Part of a small language model's weights: 11 layers, learned positions.
Each number is 500 + 40 x the weight over its row's rms, rounded and kept within 0 to 999. Layers, rows and columns count from 0. Numbers have three digits each. The size before them is the row's rms in percent of the matrix's.

# layer 7 MLP down (transposed), 384x96, rms 0.142, rows 310-338, columns 48-95
100:460535443481501452456550490441482454474489493547487500495527492552478444566551505523409425514492532561479464475575508480531498494496583421549516
104:546485517529482488470519526542407513558498467534506494509514503592478497482526512559539530510501506524509533452506463553432516492506452485520522
092:511484417510512413478520506514515475554455452490512547512488474548522473540513484478495485478498494509535449499538511524448507552510454560478462
086:460479506514527421545506472491501477478431566437469462414493454486447496492461480456503484435543497468462460510572537469376586431492480462411422
079:484510555502501504533492479536473441528520498421467498527380482531545453514482522479546477497518530508508451480533448442474521460499468508533530
108:591489468474527504534466593468470469549516467479547550566501494550513502489414496502500669489524551513493494457536477479458502464520496458488512
106:391412404475527502505479473488447537491551523479501509410425494497432450495541428510561456505466452485567552546475544554473508494459554486455494
093:525526498471480446542524519513489510476526512526560499482530501546523545442498502546524464484562542448571517545520542532501568452445485482527448
085:481555443569505514516607513484440424497473550492471494466443477558524457495557528490518427530439518513495487550554441474488512484507463491436524
075:501458461487479478458500457434469466519487488508428481491506517510472389443523525516493451496488461504550420496566536537530456485534543494554473
096:497501550489479471491546472558483476493533569518511551471483489462541424533554444565530478601496518552526453573503476490470499482559469487455494
113:461496471526477445485507521430450510437505510496495496532468500458485513437415497446538548438455519557476515524476505525551497548479513497494478
083:503495488490431540502483500547533549568490458496559489548461489461425489523508581538466519496498523506488516563504572436547555473558547574533476
100:454440540523553515464438487594462497455507504448523486425488506481501535562508450607482535449548424445478537520507489542485500498504471501556494
111:470579542512541512447494449540485498480550451469518520558479502492512498434515502485533494505531489474439533432547449521543448522497500540533496
125:521487429516559470557516472471468453547557507500502468452568498495521487466492513508536446554520462470498568503530569467617552516582489475486479
095:535523533540543552457555525494480456503479508494534543523457438483539499518514495505457455501434559514497446567533461587544494533472498532464473
099:532545535502528438523483498536563528551511458508545533397508500488490518461544515440454479486504524497506504445513567471572604398473536539495483
105:560523547486504507474517541446501446453524483461466555458528531457481565501444486549504528525504508517452499492512515568495437526424453445477570
100:480425527487520550565437544509465520529489492467530559480541526506496479469480543464550488490428496453438459470545479464585513522531460522499453
084:591577578455515479537555505506463520493436479480519516549489431508489523429471495508474469488578523468551473548483442479445510508488468469494475
082:478484516510402453477492469468512490490517509504496425530499457463483493555591512451490496532468468486533471506535528453527491444467469461470516
079:562445461508494538450517441467425517552528465482523554510503474525431428484571494532542423491459417489497488527480529540464525509472518580502484
091:506523588477415525565526534509480485553456460510489566476426447488477526488519491567481498480536535485501498497547507467522457462438501498551477
099:460509447546554469473524478478563530522477550520490458514489499511421475420510528505394496536525514590468519483529515472489500486490521485458404
096:535570551498437425504543594490503469514471453420536508527521473477470559498526521508465535507497555511483475442494491443520493485468428455532466
115:492483478533492423535448532483455493403496488532481447476441484467522421515475490510514518526517497541488366444517447393521520488480540488562536
113:446476489490473478449559522544531529465412549541543453441535530531460499551519505499435515452495437479468540508558473504493518486510518483510506
108:452546526496466519522529552455530503521451444549542485478513485427477514515511493469511569469546472489508503382425486520540431499514478454530471
# layer 7 MLP up, 384x96, rms 0.136, rows 311-338, columns 48-95
102:414464505566474501556431475467446495462527505541479495530579523488478510480501487506562482549467489553547541486470458424508524499539502518504576
092:433473497493572521516441474446475511482454520517535503538553547439470547495563475570461499488552505469522536493520462514611520513528557491503502
080:506505451454451441487487484484498480541453506538568522509502477542455495521439484480504464472524522461528575514535448437481584536528530533544604
081:496456520441461578483480484527508487526481486561566493511611589483502502519520479510463523414538506552504555496483494520507540500491513525440547
115:542463497500458528450500483477552544526545475473431472564513497486485463500525446481498483483520506517447487493499426493487521541479484442449501
100:470505465582522482587471573501522485474515511448547529529480527479552587520465435496496494436522515530508528509417481530477550526558510474471530
092:538520488455512491505475465490545554568530496471483523499526437508409488480483528504569559533474500531504479533502469465475518565518440438457570
089:544544502464455536546497550545572452492556518517493570477450491444455539474520531483490516556411548460505538444514488573539529459497518501502463
093:446512571517540446513531540499509488454552473556465550504502537473441543476542485522596520493558564474543491514500459439479454588520528432514476
091:492533500551473511522523459447428474518477453547502463499556576524510528463512531485482567518544518543473471534489436508552454554536499548505536
104:474520474509553592563482448507511406506509463414514470507533540519472471484574568513460461468559392465567470476460480470491448543477528476517539
102:498508522413509483513531477450433467509519536514461418471558547522450505538519534519459547498491505520478517525475453460524498576560487537523417
101:519534444462491496476444524453505464463453497510484475506482470396408504498459535457523449488502421505452494475494487477604571516471513517487522
130:556535474564560551462584487544474514461513504455516477537478503629496523445529552473454561503532477414511530513448492513457459479536529473501482
119:423493429539461473568417440554476457478460502495493450583533554441540489506495484473486504539473491539481522529535515454449454474475571580430552
096:548503506521531493521477484509477500547507521443537389463558569491507521498519516477495558489466476449555521460490494514463548409480529550481518
101:537467504532455524454540482525505462555446574512474445485448526509459526498430502477471549521483487482533557536546497506462511603532453544495528
099:496479542508526492439530510507552533468576471514426502481541497526546496472471487494516547526438440533471531487507461521546555485548581527574495
110:501478565504514494459459493514517506482603447488542448453465560549525504452444492602440538462519455448446525516487530504478524489500518491368498
089:558555536459530556515518496523535457568460427541585517468453502474534540474513554458510495463528580494516536430477548490506444504503514471435523
085:529554481495471488505474549424509480485496540495464503524530502478479565523499559508444511534504506542476490528459416496508511518450487427443556
080:483494478523509559533488475519522462524522431589542522502544445533547507470495482500519464394526505449486500432495440448395492471458545515534502
086:532545499548578467541455506435497548534487446445485537524448509472471450482536500485457546554476496435454531519478542372532521569443543501509461
113:519419469467494518539445502528565463509501452443487478465489499532520536502475478441606470557449515501479597517456464520546479532532538562512506
093:457528486486369541466447394471505516500542495505468515490495493533473506457485548600510513520536482501458524497490489533489483489510522499496494
096:480479397472540447542504478489557506589439493464509541486511547543447528504509514503537522478483584514476502487512436515477485493417439468485459
093:466518490464493536523502493464474565535508494450503461448499479482499485453527490556505498554372490491481580437493456500506484491515543492522470
104:473537475494468524448451471513434471492493537537504524468565523473541468482585569503602494513475433558497557515521608459555513494480460436443496